Weights of a small transformer language model: RMSNorm before each block, value residuals.
Each number is 50 + 15 x the weight over its row's rms, rounded and kept within 0 to 99. Layers, rows and columns count from 0. The size before them is the row's rms in percent of the matrix's.

# layer 2 MLP gate, 1728x640, rms 0.0416, rows 916-959, columns 0-159
099:70 25 65 52 58 63 36 63 40 58 41 72 25 54 43 42 44 68 41 47 39 67 29 65 38 35 63 42 51 55 39 80 80 51 45 48 88 32 57 19 57 80 31 48 46 51 50 40 72 23 50 64 64 62 48 18 61 58 53 54 18 59 25 58 34 43 56 69 41 42 59 58 43 38 50 63 43 65 40 38 25 26 82 33 74 56 46 30 53 30 30 65 27 61 42 25 64 69 51 63 65 25 69 50 57 44 70 74 80 41 43 49 39 45 86 49 64 64 66 35 45 35 57 65 35 28 65 46 32 27 70 65 60 53 71 49 36 52 77 86 46 60 29 29 58 58 51 37 59 71 58 60 39 40 28 59 65 34 83 51
102:18 30 41 66 49 66 64 69 42 34 82 64 39 51 58 51 20 39 70 56 68 29 71 47 69 70 51 51 53 73 47 24 68 55 50 80 60 29 68 41 48 33 41 51 48 85 29 44 31 60 49 60 75 34 60 25 41 35 45 57 43 47 38 48 61 57 47 48 62 50 50 67 51 57 35 31 66 66 62 47 42 68 34 33 56 51 41 27 53 62 38 68 44 37 52 60 19 59 50 45 37 38 25 69 49 55 45 64 34 39 49 63 50 33 34 48 34 50 59 52 49 48 31 38 44 58 49 42 43 25 38 40 58 37 24 48 44 75 79 49 35 79 26 35 44 55 30 50 67 43 43 57 82 58 34 70 54 59 75 51
101:17 49 72 48 65 62 62 59 36 28 57 46 82 36 71 70 59 49 18 48 44 25 41 52 27 68 63 40 48 64 70 59 38 68 45 61 66 19 69 45 64 56 52 56 32 36 44 56 38 46 25 64 68 46 48 30 28 55 56 39 31 57 30 51 42 69 34 35 71 85 66 26 37 39 77 62 28 70 69 54 35 54 46 55 55 59 38 49 60 68 37 50 49 44 52 31 69 37 69 55 30 57 62 40 56 43 37 59 18 55 53 32 31 73 59 49 66 68 21 49 53 26 57 57 31 52 55 27 65 19 34 50 33 64 53 27 40 54 43 31 26 79 52 40 53 26 35 50 35 44 47 57 50 39 61 76 33 60 82 38
101:52 47 52 36 22 79 39 32 51 50 34 51 30 46 38 16 62 38 30 65 63 37 32 59 46 35 35 58 60 45 29 46 43 33 62 62 61 24 51 65 30 26 30 67 87 31 53 19 51 57 64 67 43 50 53 43 25 47 33 54 52 30 79 66 33 68 66 49 39 56 66 58 62 72 58 59 33 69 38 44 65 52 56 66 40 62 76 20 62 65 65 58 30 37 44 56 71 26 35 33 44 58 55 31 57 34 57 31 57 34 65 46 46 44 57 42 65 49 56 41 42 72 63 31 62 57 39 67 53 47 75 56 60 66 45 42 39 32 32 24 22 59 64 54 80 57 41 57 38 39 37 60 51 62 36 79 41 58 51 25
104:60 42 61 58 41 40 30 61 55 63 25 36 51 23 52 46 48 70 61 65 63 61 51 52 47 83 63 42 48 28 60 56 41 54 18 29 69 38 55 39 40 64 70 38 35 37 55 33 41 49 25 51 36 56 25 60 60 35 64 38 58 52 76 53 48 66 43 44 20 55 44 65 72 46 40 40 69 74 40 58 69 36 34 43 50 57 66 50 30 34 22 38 26 54 40 26 65 31 38 25 29 35 60 55 63 59 55 54 67 57 54 40 37 66 56 54 24 42 52 63 20 35 40 61 65 57 64 25 50 58 46 83 63 61 63 74 67 44 20 51 68 39 48 33 62 27 60 72 53 55 42 66 75 47 57 73 74 59 66 43
099:35 30 72 44 52 46 70 43 65 56 50 42 68 62 57 47 81 58 31 56 45 58 31 62 77 55 82 64 62 84 57 75 41 34 73 38 51 39 62 74 59 38 62 46 54 43 15 48 65 69 18 70 57 81 44 40 44 40 47 39 48 54 64 39 72 74 34 58 60 51 40 45 41 65 58 21 47 56 30 40 22 42 39 71 62 65 84 19 59 21 69 30 59 79 38 53 20 40 62 50 43 51 58 52 69 43 26 33 55 68 37 69 69 51 45 40 38 42 44 42 46 55 37 30 53 61 38 37 43 51 39 41 33 64 25 50 33 74 34 36 44 45 69 42 33 64 59 63 68 57 45 70 43 59 45 45 39 69 44 82
097:28 32 64 54 50 54 38 67 23 39 57 64 56 69 37 46 18 33 38 47 30 72 53 47 69 51 54 31 35 29 62 57 56 46 61 56 56 31 75 63 47 64 28 45 57 67 64 50 61 24 32 63 76 51 46 27 26 24 82 28 38 65 25 48 25 29 26 46 42 54 39 70 17 42 76 66 29 58 39 60 69 53 70 30 48 62 65 45 39 32 43 66 49 55 64 66 46 51 49 50 41 60 67 71 61 63 57 58 50 66 28 53 35 55 74 77 56 43 61 81 56 43 35 18 26 61 51 45 47 63 49 49 29 40 22 51 45 34 54 36 69 63 68 72 48 72 34 66 62 65 69 52 34 27 37 51 59 57 18 36
099:26 24 45 40 27 53 61 28 77 48 72 58 58 57 59 43 41 28 68 29 51 41 53 26 70 48 70 53 39 65 45 25 35 67 47 51 50 52 43 56 64 45 48 63 51 31 51 35 38 58 55 67 65 47 20 54 48 57 45 73 68 65 52 52 47 69 74 56 24 71 65 78 52 46 49 24 26 59 71 68 31 38 67 32 58 86 67 53 57 44 58 48 39 50 55 33 53 58 48 64 41 64 67 49 38 48 51 66 44 35 74 44 58 74 48 61 82 63 70 52 34 79 36 48 31 72 62 25 27 58 66 34 56 51 49 59 35 57 61 54 65 71 70 65 42 49 32 48 45 64 35 37 68 79 57 39 51 42 71 51
098:56 82 38 67 66 56 61 75 63 53 60 42 71 60 31 59 64 63 90 40 61 55 28 44 50 49 69 48 67 30 63 71 53 34 42 53 32 29 47 46 57 67 60 46 27 32 63 61 45 59 70 82 44 45 42 68 69 69 29 48 38 42 21 66 54 67 91 77 55 88 58 40 66 42 27 36 31 35 55 72 68 34 71 48 48 74 63 39 45 33 62 66 42 52 42 55 65 64 51 54 27 59 31 69 38 46 69 63 62 38 60 72 29 50 30 36 40 43 62 67 33 31 39 56 42 44 52 39 73 58 35 64 22 34 52 58 59 59 59 49 61 35 47 55 62 48 49 40 52 14 45 66 53 48 56 80 51 38 36 52
098:70 68 43 53 43 43 75 23 27 75 45 63 77 77 45 75 57 65 70 87 30 64 31 36 55 27 61 22 21 57 27 50 78 66 58 19 72 79 61 47 63 48 47 80 60 60 44 70 40 68 68 70 40 25 58 74 64 25 38 52 63 46 70 38 39 37 63 57 32 70 21 48 61 47 48 48 38 41 31 25 33 61 64 35 38 67 36 66 36 45 48 37 44 27 61 44 43 49 46 58 31 27 47 71 62 75 75 72 59 33 55 67 36 72 41 35 36 85 59 19 55 48 49 68 63 45 48 38 58 70 96 45 72 36 32 62 71 56 51 66 77 50 30 84 26 61 29 54 53 78 34 47 52 44 32 50 74 45 20 54
100:40 71 55 52 70 67 76 53 58 43 61 70 23 29 52 41 43 50 62 44 40 44 77 27 56 67 70 63 29 60 39 69 47 51 59 42 48 72 25 48 82 24 72 30 44 70 55 46 16 73 56 42 34 42 30 64 17 39 16 50 34 58 59 22 45 63 52 30 32 49 43 32 34 53 72 54 57 50 29 34 60 48 70 65 35 58 42 42 46 21 43 57 65 52 39 53 77 32 61 33 33 75 22 58 77 49 68 40 55 44 65 27 21 49 43 44 51 46 65 64 62 71 37 48 62 53 60 22 47 30 32 71 33 49 74 64 46 43 45 35 68 40 61 27 49 52 54 42 60 64 40 49 76 60 49 50 43 72 62 32
100:37 42 71 45 20 65 62 73 74 36 30 68 60 57 75 62 28 38 48 44 81 55 62 38 73 54 59 43 63 54 59 52 44 27 57 39 25 57 32 69 36 47 55 39 48 50 50 43 56 43 80 59 46 68 64 69 44 75 24 47 22 66 48 61 71 66 46 69 51 71 27 54 18 51 50 34 64 80 63 57 48 55 52 48 48 59 57 58 76 51 24 43 42 55 18 74 59 52 52 44 40 63 50 48 68 70 58 31 46 41 79 58 65 25 36 28 82 39 52 41 45 60 61 48 59 52 41 33 38 41 65 65 31 78 33 55 51 69 16 65 43 51 33 45 65 65 79 25 65 24 42 26 45 33 42 59 77 66 66 63
103:55 47 43 69 44 69 68 60 37 76 50 30 56 48 51 63 63 36 70 52 46 44 64 41 44 51 41 92 53 34 54 38 61 39 47 54 55 70 70 24 58 49 56 22 26 58 65 65 35 60 42 48 78 70 38 62 51 27 61 51 29 31 37 37 52 57 60 76 80 56 36 46 29 64 30 60 35 23 54 48 38 25 77 31 35 64 49 28 70 28 42 51 47 71 32 62 42 27 43 25 35 61 54 57 73 65 34 59 50 50 41 54 39 39 57 80 39 51 10 63 29 85 77 55 36 36 62 55 52 46 29 41 69 46 47 64 25 47 40 70 77 55 25 75 40 41 34 61 60 54 50 47 53 35 63 74 59 72 58 49
099:31 20 40 44 46 73 42 76 24 80 46 32 55 38 63 74 43 59 41 37 48 42 40 65 71 74 69 52 38 51 61 48 41 53 06 60 63 42 41 58 47 40 34 52 46 67 58 61 68 59 39 45 34 71 23 45 69 17 59 72 51 58 68 71 73 36 46 40 48 34 72 56 75 62 80 61 69 82 40 51 64 64 81 70 35 53 63 54 52 56 71 53 48 45 57 20 49 82 53 56 42 58 69 64 44 05 88 74 58 55 29 45 62 40 56 59 35 48 34 40 64 50 34 33 47 37 28 64 54 67 22 63 43 45 52 82 48 47 39 76 47 43 49 63 70 45 46 40 65 23 32 75 60 20 75 53 66 76 82 41
098:55 38 32 55 33 44 57 55 30 77 57 60 73 46 65 36 47 15 56 76 46 53 56 53 73 19 44 70 58 68 52 70 37 56 71 33 46 88 66 34 43 45 50 57 54 48 24 52 40 45 46 57 34 26 44 60 33 28 69 35 51 57 69 53 39 53 34 39 61 13 20 52 42 42 42 48 46 44 47 56 21 40 32 63 32 55 51 79 36 52 27 61 49 47 47 67 75 70 35 42 57 43 47 51 83 75 35 78 58 67 41 37 53 46 49 32 54 21 65 27 55 57 68 37 59 51 77 58 55 67 45 65 78 52 74 68 43 43 64 44 57 78 46 44 66 44 60 45 49 48 47 18 41 32 62 55 31 72 33 50
101:58 34 28 71 37 42 50 49 29 54 45 21 53 30 72 45 65 32 69 45 74 46 57 68 53 29 57 51 26 61 56 71 37 58 31 69 39 63 46 41 21 47 28 52 53 68 21 87 25 63 61 68 54 59 37 51 49 59 82 57 31 19 67 53 44 45 65 69 50 07 49 69 45 75 51 40 52 68 41 62 36 58 50 63 60 53 46 88 39 46 49 45 39 28 58 75 53 41 39 41 35 73 67 74 52 43 63 60 57 49 20 53 38 58 33 48 55 51 60 43 32 29 60 46 29 41 48 65 80 51 42 54 50 79 19 57 60 35 53 78 59 70 61 45 28 74 52 52 74 43 63 43 44 56 56 59 78 32 54 64
099:47 25 45 63 92 29 54 43 32 49 77 32 28 38 64 31 40 55 53 37 35 43 62 62 55 17 70 46 61 45 61 46 64 41 68 26 45 62 60 79 62 55 77 49 44 72 49 56 35 37 55 77 48 64 41 52 48 80 33 46 49 71 63 49 29 43 41 61 85 14 60 43 42 48 64 50 56 66 79 27 38 53 65 52 59 63 37 67 47 38 34 31 33 51 63 80 38 45 51 35 31 69 70 63 78 39 65 37 60 30 29 39 59 59 49 43 68 28 47 55 27 34 51 57 55 32 30 41 56 51 33 12 58 33 64 56 55 44 46 76 21 67 37 70 44 59 49 69 63 41 33 64 37 66 42 70 63 55 53 44
100:42 31 28 52 31 45 23 41 66 51 54 78 76 32 57 31 71 51 78 61 30 70 40 55 43 44 70 63 56 53 60 58 67 60 44 46 43 56 61 70 46 65 40 66 29 63 64 40 33 42 68 37 36 52 34 45 36 52 24 48 78 54 55 43 52 55 62 36 44 36 57 70 44 60 30 66 51 39 64 41 40 68 52 37 48 42 48 25 61 51 69 62 38 76 62 51 40 38 38 52 45 46 64 56 87 43 57 43 27 74 53 59 65 39 74 50 70 61 28 36 63 48 37 50 34 72 43 57 46 34 85 57 54 64 67 40 49 39 61 41 52 61 51 44 62 46 55 53 71 63 64 43 65 57 44 41 46 52 45 32
104:42 54 73 52 68 67 45 32 31 58 39 14 50 70 78 51 43 37 45 63 65 25 45 71 44 61 53 46 25 39 31 52 38 65 55 41 32 54 32 38 27 35 58 48 46 63 34 71 19 44 31 82 56 52 46 64 50 74 31 55 61 60 84 54 34 71 41 38 66 46 58 66 37 68 65 48 65 50 42 43 25 41 38 61 66 36 42 21 74 52 72 45 56 72 36 48 37 53 34 60 43 68 47 28 73 65 27 38 63 40 13 34 51 66 40 48 75 30 45 23 49 70 56 71 37 56 60 53 70 42 83 35 60 68 73 19 62 48 67 23 71 34 53 25 43 40 60 54 60 45 50 46 57 67 43 88 57 56 53 71
097:53 38 53 56 75 56 40 31 37 66 32 59 43 50 67 63 43 30 64 56 51 32 74 60 55 26 31 59 46 48 70 40 57 27 29 31 26 59 32 40 51 50 34 52 52 49 54 47 33 51 48 60 60 47 65 61 38 34 80 59 63 45 68 60 37 56 30 60 55 74 36 63 46 41 48 32 17 37 54 46 27 56 22 60 30 46 45 32 58 52 46 54 38 54 28 41 47 65 42 36 43 45 31 59 22 50 44 30 53 25 44 62 56 48 64 65 39 58 64 47 37 71 54 50 37 57 42 68 40 66 48 51 68 23 38 46 19 40 65 52 56 51 30 30 38 37 41 48 47 84 32 67 33 61 52 34 68 61 42 65
103:57 48 64 62 34 49 47 47 58 49 61 72 28 47 60 47 51 63 50 44 36 49 67 40 54 71 23 68 48 26 48 43 48 45 56 65 56 36 81 56 44 37 46 45 50 66 39 52 49 35 53 49 70 44 65 66 41 49 54 62 61 39 50 50 54 50 60 58 60 61 54 56 66 29 60 25 77 44 38 60 58 59 27 69 54 72 58 46 60 56 11 67 67 47 39 23 30 56 70 19 35 71 50 55 66 59 42 33 66 34 52 55 50 53 55 47 56 32 64 50 55 68 35 41 50 44 72 81 54 72 80 79 68 69 47 34 73 52 23 35 37 74 57 37 46 33 51 24 58 55 37 43 24 34 31 48 72 62 52 56
108:50 19 28 61 34 22 59 54 75 35 40 63 54 28 18 39 46 40 54 36 63 40 46 30 36 55 30 65 47 58 53 48 40 60 81 47 50 51 69 68 43 84 39 60 38 42 70 48 73 52 57 70 45 58 46 42 90 48 63 62 59 56 55 37 26 38 63 51 42 30 30 34 76 42 51 64 36 33 54 70 53 60 45 71 71 35 45 56 91 41 45 77 26 39 35 74 24 58 71 44 80 21 19 68 40 86 51 68 78 47 36 45 52 57 34 48 58 63 21 44 53 67 77 59 52 55 48 58 68 55 49 55 46 34 49 44 76 50 32 68 57 33 58 66 49 63 73 48 31 50 26 70 64 41 34 52 50 44 41 54
102:49 61 68 34 41 61 40 36 56 53 55 47 45 58 46 63 35 36 29 47 63 65 71 31 57 77 56 38 45 54 51 45 31 59 46 29 27 35 55 47 52 41 49 42 32 58 22 54 39 73 45 65 61 74 59 70 72 42 45 39 61 40 67 41 44 61 72 27 69 68 38 33 33 58 48 58 32 42 47 33 76 41 40 46 58 47 56 67 59 59 34 33 40 65 51 42 61 34 31 34 13 64 34 35 70 40 56 64 33 45 50 28 35 44 39 25 42 85 71 81 77 61 80 39 31 69 30 42 33 67 59 28 60 43 32 65 38 52 41 44 48 53 17 52 29 68 62 32 50 55 50 82 38 42 55 59 48 53 79 46
101:45 30 20 29 28 54 61 56 49 29 47 25 38 48 28 54 51 57 39 38 46 54 26 58 54 40 38 32 21 56 14 53 46 52 61 55 38 44 20 37 24 43 53 76 58 50 44 63 30 71 58 40 56 26 27 52 26 23 47 40 15 57 27 44 36 22 33 48 74 32 68 46 51 49 42 53 54 41 59 33 67 40 50 59 48 51 52 32 44 43 45 29 65 71 39 25 34 78 60 36 40 52 72 60 60 17 54 41 40 41 31 56 44 27 72 45 48 36 59 49 25 41 45 47 34 36 44 30 45 46 33 73 36 40 41 74 55 27 37 32 36 72 41 43 53 37 70 26 16 30 31 77 67 63 19 46 30 33 43 36
100:68 40 38 49 77 67 42 24 21 43 66 38 47 75 59 40 75 20 74 49 58 54 42 69 79 30 61 71 84 57 65 31 54 47 46 70 77 40 65 39 56 54 58 45 38 33 47 35 71 46 34 34 45 40 49 81 47 67 15 14 74 49 52 67 35 43 57 64 43 31 47 45 45 68 67 78 36 62 33 67 59 45 49 50 51 62 56 43 34 53 34 66 39 48 44 32 46 76 60 44 54 36 63 42 60 64 16 75 47 45 45 53 59 47 47 33 48 63 37 62 70 39 77 40 27 61 62 60 49 38 29 58 32 58 50 44 49 41 44 29 75 47 40 31 53 32 52 49 30 40 35 32 37 48 59 11 38 73 37 57
103:54 42 57 35 45 66 32 43 55 69 21 30 56 48 55 42 21 52 67 52 49 46 53 68 59 66 53 59 26 58 63 36 47 23 35 61 62 23 68 59 46 46 37 56 45 38 62 58 60 74 49 48 39 44 55 61 58 47 57 40 43 53 45 73 38 63 42 57 71 43 47 30 66 56 61 37 67 45 29 57 51 72 38 49 40 41 41 32 30 84 53 31 48 19 43 34 35 74 42 64 61 21 39 34 59 72 47 72 66 53 24 52 56 29 63 49 61 33 40 37 51 46 46 35 29 74 53 85 60 61 60 61 53 42 51 22 35 49 23 39 53 62 59 60 41 53 57 67 39 65 51 54 63 62 73 57 51 22 68 31
101:38 61 36 50 72 60 65 62 60 17 55 74 61 61 57 48 53 54 49 26 39 30 55 66 40 22 31 55 43 29 56 54 58 35 30 69 57 58 55 66 82 55 40 48 43 69 72 51 80 34 56 26 48 34 66 34 40 29 32 60 57 59 35 70 78 36 77 46 54 51 68 75 70 19 67 38 54 23 43 63 57 53 47 68 66 73 64 37 79 59 60 74 52 52 64 37 35 65 37 35 45 23 62 73 75 43 21 40 20 20 68 43 35 53 46 44 47 48 44 45 54 45 39 32 40 21 74 53 49 36 65 41 31 66 52 71 54 31 55 40 48 56 49 66 69 35 32 43 49 60 27 60 44 47 45 70 70 33 57 43
098:64 47 27 48 31 68 66 54 75 68 69 55 69 40 67 37 30 51 65 20 22 49 20 47 61 50 40 43 45 81 21 70 63 49 54 32 42 65 49 42 70 50 70 16 72 37 42 55 54 41 44 62 56 31 34 37 50 57 20 65 29 72 60 39 66 59 41 52 75 51 32 62 56 66 37 26 31 35 19 32 36 46 63 42 58 46 70 50 47 57 37 41 66 71 43 49 25 58 38 27 51 46 71 50 48 41 23 31 46 31 54 56 55 47 36 34 63 43 68 41 34 41 73 67 32 30 35 59 74 47 42 55 51 67 71 71 57 51 62 47 29 67 20 25 58 22 52 36 64 13 65 55 41 33 68 83 53 26 32 56
101:60 77 69 32 30 54 61 64 35 26 53 39 43 36 28 53 35 44 74 50 30 44 51 37 32 55 59 37 63 71 68 71 39 64 63 52 68 29 46 44 56 66 46 29 53 63 28 65 68 43 57 38 54 75 64 55 47 51 42 34 73 64 59 79 61 64 65 32 40 21 37 49 48 52 70 60 65 42 54 47 80 43 77 40 22 42 44 16 56 43 43 62 54 27 64 47 54 76 28 57 53 30 52 61 72 61 56 60 48 31 48 46 63 72 63 24 73 40 30 46 57 50 42 65 37 39 48 32 48 43 62 33 36 69 32 51 51 50 61 62 22 58 77 53 35 70 42 76 69 62 43 61 29 40 59 37 31 51 62 30
103:75 74 58 34 32 44 70 50 32 28 69 34 64 48 32 58 33 52 45 58 33 76 17 64 45 70 76 50 49 44 40 47 32 44 60 56 34 42 44 72 30 36 49 25 33 30 70 47 35 38 54 26 58 52 61 38 43 40 18 35 69 46 63 52 73 73 44 52 31 38 39 62 66 58 57 43 50 40 56 51 43 73 67 51 86 28 42 54 65 43 54 47 43 68 72 40 88 74 44 43 28 41 63 63 36 22 58 71 62 59 51 38 47 61 36 39 54 32 39 43 52 53 37 63 41 61 64 47 50 56 52 69 28 22 70 52 26 40 75 23 20 51 59 31 62 27 55 23 49 46 42 31 30 36 52 57 21 26 60 51
100:41 20 58 57 48 49 41 60 33 44 35 35 21 54 35 49 55 35 56 71 57 47 54 20 37 53 72 58 50 74 48 75 38 44 38 46 38 55 17 70 65 64 40 59 53 66 35 36 54 55 57 47 52 66 44 46 62 70 59 38 28 52 42 61 39 71 48 35 31 50 33 49 34 40 62 36 70 53 41 75 47 23 50 44 55 74 22 47 53 45 51 48 35 42 63 39 63 58 81 35 31 60 65 62 60 82 39 66 59 40 52 27 57 65 60 40 50 60 61 64 35 53 61 54 72 37 74 50 39 61 51 33 44 42 47 38 55 45 38 39 44 55 50 51 41 72 46 64 72 40 58 49 82 64 23 36 47 35 37 54
101:62 64 37 54 64 63 45 34 38 75 55 48 37 81 32 55 61 79 45 62 48 62 33 19 33 37 66 62 49 49 44 34 35 61 36 48 45 51 62 67 54 33 57 52 64 54 41 16 31 50 59 69 49 45 68 65 48 52 55 56 31 73 65 56 58 56 47 66 48 61 79 31 65 55 75 49 29 39 47 32 40 18 62 60 55 60 26 36 24 63 50 53 43 51 59 42 49 29 41 68 67 50 66 40 40 37 44 57 51 54 42 61 72 59 51 59 66 48 51 31 37 48 32 55 33 72 36 44 53 58 43 64 32 44 40 56 62 71 49 61 34 32 51 45 32 30 35 59 59 49 79 55 76 71 44 58 45 64 59 41
101:38 40 49 53 37 46 71 65 22 53 35 36 57 24 36 34 47 55 33 44 68 75 63 25 70 64 51 36 60 49 78 54 48 34 58 25 37 52 37 55 54 37 44 61 65 56 66 65 73 67 57 39 55 67 28 63 61 33 25 35 74 50 36 55 47 49 51 57 31 45 63 71 48 42 47 63 39 61 34 28 65 37 25 31 63 41 35 50 29 91 32 41 64 34 68 35 65 45 48 44 15 56 29 55 51 74 56 71 64 59 63 47 41 19 45 50 22 43 78 54 64 55 49 67 42 46 74 50 30 54 46 47 63 32 62 44 41 60 35 67 31 36 62 79 36 45 18 62 74 34 32 45 66 25 35 49 58 39 65 47
107:38 60 38 59 38 52 49 60 68 67 33 48 66 62 41 29 48 51 76 44 24 34 47 48 71 72 63 68 62 73 35 50 35 30 39 51 50 48 64 88 36 55 65 36 55 51 61 41 58 50 58 28 69 54 67 26 52 45 64 35 45 60 51 61 48 38 43 61 26 75 78 38 71 76 52 43 56 35 61 52 56 28 51 67 64 32 68 17 37 42 41 53 39 61 57 46 66 74 64 60 28 28 68 62 58 28 49 54 35 46 58 65 80 32 65 37 41 50 53 39 22 48 55 52 69 57 62 38 61 34 39 74 26 40 40 39 27 48 51 48 33 66 40 50 44 60 36 57 59 79 46 60 37 28 27 53 49 37 46 59
098:30 60 48 29 55 15 34 66 72 68 54 52 57 37 47 76 50 78 41 32 70 44 33 68 27 43 52 46 27 73 69 51 62 59 46 78 49 67 23 59 17 59 56 49 49 49 47 44 59 39 44 70 34 88 64 43 57 78 60 56 51 81 67 41 61 36 44 32 48 62 42 31 36 59 28 56 46 47 60 49 67 51 54 48 25 62 25 66 50 68 25 62 48 45 17 44 57 60 46 34 43 92 31 35 75 75 73 60 53 58 69 44 31 31 44 38 56 50 27 36 46 41 44 66 37 59 44 57 61 77 54 50 31 34 70 61 32 49 38 55 60 56 55 37 45 44 55 37 67 39 31 44 32 39 52 68 66 30 46 63
102:62 35 38 41 42 39 31 53 44 65 30 61 69 44 74 72 56 68 56 73 37 65 60 53 75 36 36 76 33 63 72 83 60 44 45 53 38 47 74 52 27 37 57 63 34 36 57 45 27 24 40 44 57 78 40 55 43 59 76 64 29 58 62 55 35 63 47 85 58 26 47 20 70 44 83 32 18 51 43 46 53 61 60 57 57 47 40 21 59 41 57 68 81 45 79 72 67 65 40 64 54 49 36 47 29 49 39 34 31 41 88 36 28 70 61 41 28 36 34 37 76 55 52 69 46 73 73 34 31 78 81 71 59 52 35 72 60 43 65 53 64 71 48 48 50 45 42 62 85 59 58 71 57 22 47 35 43 55 55 46
098:51 52 24 49 46 39 38 71 42 71 52 41 30 70 24 67 83 33 79 73 38 19 61 48 49 48 57 45 52 26 47 67 52 23 46 67 26 30 51 60 39 31 40 52 31 45 20 71 46 55 50 40 59 52 63 57 56 53 39 65 47 41 74 60 57 71 58 55 24 64 28 50 64 54 26 42 62 38 37 31 44 79 35 63 48 41 46 68 55 51 12 30 54 71 58 65 44 52 63 64 59 74 47 52 36 60 50 44 60 63 55 35 55 50 60 50 47 49 45 72 17 72 50 46 45 78 14 53 22 31 54 30 71 27 55 77 43 48 79 59 78 37 26 56 48 44 54 71 50 25 64 73 26 54 37 59 14 50 64 38
099:83 68 73 44 50 55 65 46 48 29 33 49 38 40 63 43 40 48 24 54 55 38 49 43 52 56 58 31 68 44 60 64 44 72 36 22 49 92 67 30 53 71 33 58 57 48 65 31 84 74 47 36 33 41 57 56 59 36 50 34 33 51 65 35 61 19 48 40 54 62 64 51 89 39 34 77 45 41 30 40 56 60 80 63 73 58 46 44 49 49 32 31 42 55 63 45 61 62 55 36 54 81 62 62 79 53 65 44 58 56 56 30 30 42 37 42 70 69 42 72 43 49 44 36 50 29 71 61 72 49 57 51 38 47 55 40 70 60 55 46 43 61 56 53 66 66 74 42 66 74 56 73 48 59 50 78 16 41 41 41
100:39 38 44 62 33 68 59 52 65 57 26 53 54 53 62 41 65 46 66 33 39 35 40 73 32 32 39 20 53 40 75 27 62 26 67 39 49 68 61 55 72 64 17 30 34 40 43 37 40 59 59 48 70 42 46 60 30 39 50 53 46 48 62 25 36 44 49 44 53 54 69 55 77 86 58 50 49 35 58 46 51 59 48 55 39 70 55 64 42 29 30 47 47 30 68 43 67 45 32 57 54 71 47 26 40 78 53 59 62 52 28 54 34 44 80 47 81 26 80 77 56 29 54 36 58 62 44 62 17 23 47 42 61 57 30 52 53 66 64 62 61 42 49 77 64 59 34 76 71 28 63 54 56 41 58 48 32 31 23 55
096:30 48 49 48 47 29 40 41 43 40 53 43 34 57 73 45 50 38 38 42 69 15 48 44 83 25 45 59 58 53 49 80 68 48 46 53 50 50 11 49 30 58 54 64 68 46 33 66 32 70 39 47 52 47 47 64 57 34 60 53 58 66 62 22 57 59 68 63 48 51 53 67 79 33 41 36 44 40 41 69 90 41 42 48 55 75 59 23 76 49 63 34 35 44 40 51 51 47 47 62 72 17 67 38 48 67 48 64 82 41 63 53 65 79 35 46 45 28 41 24 87 76 44 32 64 55 50 55 56 30 54 49 55 56 56 81 38 45 72 34 57 38 54 43 34 32 43 40 32 68 60 25 61 66 47 71 42 64 25 40
102:52 70 48 45 27 21 38 44 53 43 59 56 20 63 51 44 38 52 47 28 33 64 55 52 55 51 45 73 52 47 27 71 65 81 53 26 51 67 64 75 64 67 69 65 56 50 57 34 61 48 51 51 58 50 71 45 66 49 64 75 69 54 59 08 79 42 66 62 32 41 37 79 72 40 44 66 48 59 34 42 42 32 57 42 55 66 34 70 48 59 33 58 31 47 34 32 58 47 42 57 69 23 44 24 61 50 68 55 34 30 40 47 51 51 17 56 44 51 47 62 65 42 47 27 47 50 37 82 17 66 31 66 56 62 60 48 48 35 55 44 36 59 61 19 45 50 27 56 57 61 64 47 45 66 43 61 44 46 58 66
102:42 78 31 36 73 73 42 31 50 62 66 66 49 55 63 39 61 57 65 19 23 48 50 71 29 65 83 55 68 36 41 35 48 54 36 66 56 80 46 53 60 33 47 46 60 48 63 57 42 66 22 46 43 52 69 65 46 27 69 31 38 47 75 51 54 32 48 41 23 28 64 54 35 63 35 24 55 63 57 65 50 31 68 30 53 48 54 44 28 69 55 43 65 20 35 47 64 71 56 31 49 56 61 66 30 49 41 26 67 66 40 55 53 39 47 36 61 74 37 38 70 42 55 56 69 48 38 57 42 55 54 73 68 62 42 54 44 65 46 57 33 51 42 31 37 72 67 36 45 68 43 46 54 51 32 58 72 43 60 33
104:67 44 40 34 78 70 43 38 56 55 74 46 21 47 57 46 42 70 63 55 86 30 49 53 32 47 61 35 38 54 38 60 46 40 12 66 30 85 37 59 66 32 53 49 40 50 50 51 64 52 37 33 47 76 26 31 39 76 70 37 79 83 71 58 28 53 55 71 36 32 38 46 74 57 56 52 58 58 31 43 71 57 72 49 63 54 61 49 62 47 30 58 31 55 40 51 19 61 74 51 59 65 38 37 68 33 51 39 46 65 56 44 53 62 63 42 42 34 22 19 38 54 40 38 82 48 67 50 59 34 33 54 25 37 52 45 24 42 51 35 69 57 59 55 50 67 54 43 61 29 83 49 34 56 50 60 40 30 36 64
096:33 47 55 41 28 38 48 27 43 37 61 25 26 46 71 33 31 40 50 53 57 68 36 53 45 36 57 58 51 55 29 58 54 39 50 35 35 66 66 66 37 72 51 66 38 42 44 62 57 37 52 50 41 25 56 45 41 42 39 56 76 58 84 55 46 62 43 53 37 71 49 42 35 26 43 31 39 43 26 30 53 57 47 39 67 44 48 43 64 53 49 41 43 49 56 51 76 47 46 69 40 39 46 61 74 34 65 52 54 65 53 75 52 43 55 32 35 65 21 29 58 46 34 69 57 31 53 46 70 44 32 56 62 46 70 50 52 36 40 55 56 65 51 34 70 44 30 23 37 28 56 74 57 25 46 32 23 38 46 22